{
  "num_hidden_layers": 23,
  "hidden_size": 128,
  "num_attention_heads": 3,
  "num_key_value_heads": 3,
  "head_dim": 64,
  "intermediate_size": 512,
  "vocab_size": 1024,
  "hidden_act": "tanh_gelu",
  "norm": "layernorm",
  "norm_place": "pre",
  "norm_eps": 1e-05,
  "positions": "learned",
  "qk_norm": true,
  "attn_scale": 0.142,
  "bias": "all",
  "tie_word_embeddings": true,
  "parallel_block": false,
  "init": "trunc",
  "init_std_qkv": 0.0567,
  "init_std_o": 0.0,
  "init_std_up": 0.0567,
  "init_std_down": 0.0,
  "optimizer": "soap_variant",
  "learning_rate": 0.00896,
  "beta1": 0.95,
  "beta2": 0.98,
  "weight_decay": 0.06,
  "lr_head": 0.0158,
  "max_grad_norm": 1.0,
  "warmup_steps": 62,
  "schedule": "wsd",
  "decay_fraction": 0.907,
  "decay_shape": "square",
  "final_lr_fraction": 0.0,
  "batch_tokens": [65536, 131072, 196608],
  "max_seq_len": 512,
  "doc_mask": false,
  "train_tokens": 367200000,
  "max_steps": 2983,
  "dataset": "wikipedia_en"
}
Each number is 128 + 24 x the weight over its row's rms, rounded and kept within 0 to 255. Layers, rows and columns count from 0. Numbers have three digits each. The size before them is the row's rms in percent of the matrix's.

# layer 5 attention query, 192x128, rms 0.212, rows 0-49, columns 0-63
116:136163144157119139131116135119198113149144142150133143079121120125102109142126151134064119107184109165106141111121151105109123095142162136155086143113134097135123124096105127131092158097115120
129:072127164137150126113152159082132105119150098164125145140128142167141157109136127135136114095144120146115146123162068147121157124155144124106111135112140127126141131127142119121120169122108179
117:125142140132107141130107136111079149092122153153159111111159100126133125125129130131115126128095118131125104131112127110106145096121143109107173106203136138136102136121112155136129133106073158
119:103144101127120093077163159134110121130111125109130129086151131144132172117169098159115126145128118121112109144144130111151130069127171171175166140128141121126146128121147102110114129123113126
117:094158133156143162132154115122180101146123097143111141122129102154103131136152114171143103090103129106113162104159148142169178132159159176126137161126127167125124111074104086135124111163123154
116:108092148155133156108083084124101171084139103078138131162091147138132146118143129134138170106173135158133123132154156120139155176150134142116122129150169145116112123119157110138113116107145172
118:151167111126150105133103097142133110110146141134127088136121141124131148201137142125149139119078093117138089108109115165158130161122103142142091100123124070141146093123107100131115143155134094
117:125143144166123125100134111133073127121132087127117171087102147120109166147086090126160139076169118124110142159150120140159140117108151121146165144092112118147132103143165127131092124125153144
110:136102124116149127128146102126169122103140093126119075185099123115144130125080109123148103088135137124170121142116111101122143110119123149111136072120130139122131122111156145128160144128113159
117:150101105125090115095144140190115072098110155097107140115120100155133113149140144153160124162073103110128125131154136111113150169123141108119133142147106157136120130144114171095146109135117134
116:138154162117122106141104109094148134128118112142161153117141138086119099098089168117111136172105153150142162124084129099152077158141110115096119122127094136156119107144095104123104103129105101
118:120136133119147116138168114135168148126132125116152157117120114149191130147128166098134097080112143145094108115092139094143124176126165127101161122098132121073137102135174116115109109131116129
116:109114129100126150154144064123131131144156115153170145148094127111150171138145111131129087110104132136112145097128116144126187122128123156116128092143152161135121138140177101139142163128130146
116:074101132142107100123135096140147118167130163119103136125138154128105152100093139113131150120137106124143142094129113145107137127095118150121137121115076105117141123102089144156115107122147109
129:154118153128140134124130160145075135131108109122138126147128146152118113123152102145138151136131124128168152107118103118124120100124095075128097095096100145132115118098110110120156132141153146
121:155106107121123114107114113139120122117116169156115095135143132121105139145092131093113129132098104130123138098117105167091134175143172158143132093140122119116126144106133148125112141095149115
137:140109134127121080099102154115141123151127124149156092132129125170152150109149118142107111144102119139129098124126125164088064161135126107118141139110127117120154135070115119136068134165122152
130:109143135121057147116132118150106135121185125163120139149131108082112181151152140099165149139162117093131153136153133127125154100107131117127102143113081116122153118131131110113110151129128106
120:141102078095127137126100113152101152136126144092136130156125100130115156144205107117124173119054145123128104130102147142130149155140127162170128165127119160111124134115159135117127165119142139
108:116101153137099134091137117117129116133197130108141104111169150104143140124135149139142174110159093130129099159114177121135134118083126118128125117116089138133078102141127069165096127113096116
123:092139112146130122126113183117141087122145106107141104081118163121111143132130111136133143150164086089126108125151118114123156088140133169138102163109088126121133098113163125096090142087090107
113:120141147113091106133123141141126197116075156164124116157119160148123160078158096105092162175113128139132129117138118134113102129159135125069121148156081127156168115134153145130149148111126108
122:173121086129118145103116134110157099140163104102118103111113154070093106133103165151138134146155101095123130116159113085135152152143110119078117164147103147132108115143106116152110106142103128
111:115155125112160075128169136120177111131110127112148114127145148132133118129118124154135120130151099169133130139092079162146083133155123118086138146120124138103148154152127121095128159128121142
112:151135139139109077116119101123164100089177153107135134117145091156167149138132154125112137167137132080091084145084166129190109170166123152122148128115152157138119126135139111158148117149091115
130:140127165175138122151124140152161107140152133129127157115119126132096107155104147145139105183138136114105095154150177136135122123181121113118118098106091135140095131147136123127153130141122148
119:094081139162137129164152111166176145182126132122150116120136187122129122127108123133145121140146137142116121147137151121137087136099096094176108115087096125155154146129120100150139121158136130
140:095195148159135163154154123109130121154139090143132151137152112123137105140143149149109124107162186117117162108159148109155114129156122127131120159110111128136136102139118084150075111154150170
113:158123124147093134118105147156129124111143096084155097099092139136119085169112123125165193131175136139119092125161114122135149122135123121164156114147102176157098108102117116131154136117107148
121:147133125093101100133100148147101173147110115152153113178135122118144118148144151124110132140132144062144162110128108123133129074117122140127134092145121129094115112126120118145130120123172129
119:114168135142117185097122122129094144149133095120113135147115154126087133129150142158135135135153095085121106150178104143148131142120119129133153167143171120132125123156108103166130110134132151
116:106120136142128078091139128119181124115124133126134134077124146090131166130084117115136099132155142166130096148078145116130150082109154153158177166131113154145128098150104112106105147075154115
121:100131117160165151134150180095170100135176147139126100085145128114121139139135128132128147108156160169113109131076118124141106095103103140144128158118150083109137131117133154182083119132112140
127:139144183150151106116136164165141112141110144077116130132148164156120129086113114176147094130126109128153112171103092146148106121105159102127141103105163114124156162151131125096177128116145142
099:066143134154083166082110119135107104137112079142106158112140175141106165111114168133138150083118161130115108125145166134123120100125145142145133095125130127161110094146126119125121111113094161
119:172136135103181149136136094078120121121143161129115146073157090118099107116127155108125151140134122118120131139087117117113152139122127115136126171139131141117106144161129145096101132099143074
106:088155114115139123145164104115133131145109103112173129062139141182122118130160095136121131110149121153121117149103143127111131099108200106169200149121152116107128098157145151104117109085164111
124:146114146118119147137139171094134143149083156129147136159080113151127096101119167145124107164111138107160133100175064118120136132114106097106104139107120119143148105125129114070162093165142136
134:135154089147136150107129116153090147101135129108098142073138164176130144102097120110114164134144123161068140126119142125116090132157113161145139114119106111155116126139106117191132131087107079
118:138107116124125123139119121114124129114105119105163090169107154115140135080135113132100154123140084114168112170117136150067106123134123110083152143145131130123128096140132145104165142130176095
123:095114128119094100156123122132131132133118130118137146099133091110149113157107147191148141143116083109121142122124153106127155111165156113147118123120106139159133145142134144153127151105092125
112:159091122103115137141088104115165117147176104179148125109117136087139095133095132138151128130131150099153129120132104127116109109138114142147134131126124143123108145123136121150114104150111148
119:160132118094106141143093133160105137052096152144141185131173131131161110175130129115141124137116164105141162140138120102136130096120115147152111136124088140103109119127124140119170107144118098
121:116136169145146141179166134106155196163116097131090126116128107157097117115131125133125138077151124142117175119156087134124182141126132123146101124150135103112142111082112153109108126111143147
118:150109146140166155148125094085129138117134121123118103110168144126103118125087102158137147160118130148165161111144103088115144094138111155145121132133102161140102113130117108153108136120154109
131:146176116104123093124130157104131143125122101119129100161147125168121136113111144128162140098093137171095145160135097159141126111105142115126154082177122121111117192128092124124139147134104157
122:110103119107135150124140150097125144167115156126127097158148167117120143105094098125120074129180106142142129165131106172062119116140116105160119162118089101124166163147172142117084124125154155
113:133129113118152109119088126100087117140133113134110089174156103101149125130109125133117169127097126091186142134113163107132074138127151155122100120135118167144108144111154088166137154152126133
117:111141164154141133154174152112188115143134152114120097141128109135115106140123151160109128171126098133134134090140096117131094106138133113148086102104108129126133157120101113159097091120118138
129:097145144134127132128165113153143135098107169086145097142120126124130176160153175153145144137084129132141112092115088074146121146087071146091119085109113103116147096133115117151160084125124145
# layer 5 attention key, 192x128, rms 0.193, rows 0-49, columns 0-63
118:115144114100163129156155140119123103118174132107130154158100126152123131100084148067157126124165159123165141112097140106125144110130166151133135148149121108122140137094151161133091114117122108
127:129108136140119091095092088099147093135133130179122133171126133106132105110146118139115122097130136118157167113062135146127128134098102164160086130151108143121111126122161134109105095192094075
134:173137137148116149121081108151116121097130128158127111118110136126136087155090117117104146126117131177132131103162129110121109114133133094100143105177083129155104101149128119145135136078149133
137:103131122110127097117141130109150134135063140114138087111130111130097156136139126154082148090128180186105131115121164081120147139122117105164092147145144147117105116133138123119107090145139136
142:088133135110179133130117143159151107155136093131131115133135128139094083133128133106133105123132155121121099136139116124133166137125142129161106113164141134056099084134129127113123115119124134
126:165146147098112167113104151110169091140109109122119134158097125113153116140096174145106139117109137111096145163105152109106099122172117090107146157101107114101130182143126134147158094151152133
148:112149105127158089148111122112112126151137136123129138180109066158143149159148090097112129104112168094085133157120162138089157150169135113107152144155113141116132138181116143114112172126106103
126:126147120111133128161098083131125155106123148155088145170113139146116111112180093097115114123186154097098133136108104141096128094099141095119119153114086146117092130142121128123072142111135127
122:150103140166139102125089109117146105118090133123140137096119145162138096123127130146126088123139153115152133162149171109138142127127105108082116129161129119115128101142174144094117124187128180
124:126115147167119133101125116115128172110153131098110072131146129129166131132113155170117162160109106159125122132135150114121139146181145105125145126147153155130096106145113155114148099139164132
137:116103097144141125120107112145124089103135174137120169132105118091154089157109104132118105150140104136151138124143071118112086118141135144132133100111120158149193137116134140121087161111078131
158:129157114156125100160125125136201133134118119165175123131124095131232123140130139156088143118079077129092108129086100110148104135141139120090125124145107126125157110121135124084126110128122141
134:150134120112179104154096113118146148129133112126135137176148163106133093112159119120095109098145127123133164148091099138162134133109151061103145092122131122079075112115143131107084099135140135
136:102119161153184107133133162124131181135173161124130106156169131147139136087163123104126146148164133130106136152128137154111177124074119152127176110128117110146115161121087127138100108112127103
174:127097151176113134138137165150098148110141131137112116112157147143141120139101106130131099104121159098125148145154124132109114094084098156163109114137157134127121137077135114123117160142101100
145:158119115136112090109115166107111120108125152136095134162118134090134148151189130123086088087157132113150074143127122106110128113104121153085138129139128161106105122094088137099100127144146135
158:149111094104088093098138097182104106139138153150108179095097144118139150125160105132150083130120124112153118115144091117124145154134146113113114158130092124120165142156168149133127143158109101
163:100130135100129109140087157052170164142103096087168109165134098114154102097132133118104159131160131110109133149122118172099138117079104114132164124185107108138157142135120146143126119137129110
126:125135076109129139140129146174128149114157157128127148144142097126145113156168138129125142101112153092131129137113107179133142181193165140136144139063108141112055162100082135106106141111096132
127:117093126172132175082120125124114134131151113125163115115105147141132143126117118154156128153134112156118107165103117131194094143074079105124093145149095113126190159118128124102096118122128117
143:103136146109138107112154152140127132140128154134158136118107102131092175105147123130119158116184157132125135116097099156112135140165098165122125164175102094126113109185156113117109129151117119
141:099123114086137093117152157099110117115099155124124103116119135115113115114139110136142122103119126116142130117087111123070153145118156113123179158129046083121117128179098121140110173150086143
144:125094149187144182112128112124096128170156098131151121143115113110148111132127094131179110159119149141098131134139131090142091155094152124121078120145138123140149108143142114095133141146146140
153:100117131125108098133128096186166090150160146189115145128123146104119132139182164126156114155126102119164137157090111134142112148130118112125113152110151133143146149124157172078123171151102133
134:114134136116108132060095120154146082177138148127149091125133123151158145131142115118095126151146117133114134141122148155180107169157124091143119124133110151148132142147131128114140140107093123
145:134122165128097152146143111149166108115188170130099117102141169130092142133132131089138068154110061112156128152153121134146104127132166124146102122135121126136118142148154129116120157115153119
130:112126140130116125158123110114095138121147140129123160081103181144121144108093133163109161143158101098102104155107130134145138132103126148105137096107128128128134146132146160120118109103138105
148:114137135126116188126145104155116114186132142123125179105146095142122118162094133142127106130135149127147148090147129136133133119118129155160131155146124141095162139137142142103119159123130117
142:112127160152107158102131191133121155140181140118150115107088127155109098093110135159123119141126140128085146160123145089122146098118156140153143109147153125127111124150146116120131139085156150
147:138124109137124144146160103169125146134137118123119196112111130108112103122150105100144093129153117064144131086146114160131108074080089117108157135109131142141109140080136156142102148124152148
132:121128114169103182095113085136147130191149130154139173152118127146055153125130125169170101118107138115072112116177150120131119155103135117155129137106116145129104134152092089154135117138155112
130:137152117129187088132107120110118121109110159106161089135108151099155106120152120104121151146143102145204133117098105101156111112121152093132151130126141129190126133170162126090078138093150186
136:112132116118126150123124088168121101113154110135121170081125112134097155110134110089130117163152115131160134143115140139126136141114127142116115140119096114140188121144194125116152101125116114
151:158097160161130106139111149139098045146123160134103127101143160116121146141134109149140086139144095113119106147184114135137118102140099108160139132135137137132126121129109118111102139122143120
116:137106134114151146117119119114103117162143131167102119120141134134142079095134116106121143153101097142129144129130169139138089104135134144134113177110128166151143155104129100143099107155146161
130:101148134138132155117127128138129122113114141115144130123110099108144122192155127084134117144161120113161142094087086131167073111111135162120130124130155126130126132140072136116150118110122110
136:111155123165109098124117097162149158126104125160143145112096146137130142111135146129097147099134103119105123081091136095168111095120166114091145154155184090158144113132129116128084101122167179
148:113104157108112096141173139105137153073118136135143101130147065119187165168100140138106135156061118146120159133157109145092109106139152135132161135138116139107148125136123113126156136127140131
144:138118124095109112116163164127108138163184140114097162127123160155113121114152122062114170154176150133097113119088148102106095128131132190149079135083099133149108106133106101147167150126108138
145:087168130151130105124147117129115122116124128135127122144139165104133128140123131113128140153141101122092119106093114132156144113137153125127181099143131094160130119166143104118186142120107100
160:120171136114141103122129102134147140143082115119129146172129108124139148088104141141085160128147099161137109130115101119162111125122124116084125156117122088138144100164158113160154144127129150
148:147106130148127144117127084147148116139133106145132186149087163129106126137116148165132121137166121122126114075144104181159065124107140126101104143119137149123168130112157132164119128112142142
138:119131124150107146150133092152111118108149148117146151127175111111126145146134134136154131136137127133157116062127087147109043168129121148085104156115119147101105114095112165184148112111126140
150:118152150125149109152156163116154132133075100105151149138134123159143121142109118130144118091125190103091147141138152152117156094084155138156115135159134107103130116127105136154131145130140153
136:139131151166167111103179134175117112117137130125116110146097195123113138144147115108137104122144124131155135112143077097152087093077163152150117084144156139112155171137145112137132148098142159
171:163116110107101153138126147144116123142113118151131137083126132158098084105147110136202127159112106132105101150169143131117155104122128095142124141124105122130148085143122098153115137126166150
144:166106123106068154136125117096118140112115177126075148117120146079143152111125143139140124095153098120180093104122098141121126141098149131076143117141126070112130159136165099112142102116152125
135:135164096120120141088122061193089113126120138143094176172086113118107131138135094130187118147139133110154116145146096140151104138152135139106137105124090103118129140142172124112141174140077124
121:105102129104092143103121141145141081152150139126135092063121114124127151109118140140125129133128099118137128112134132210119090144151163135085140122165160122142102108130118115089132141133113109
158:082116107145164101126103172120175124114115118082155099084147108127199143124075123121079136154112154118134165178156141110104138143125112118124160131144097124107126119137118128125122098135123096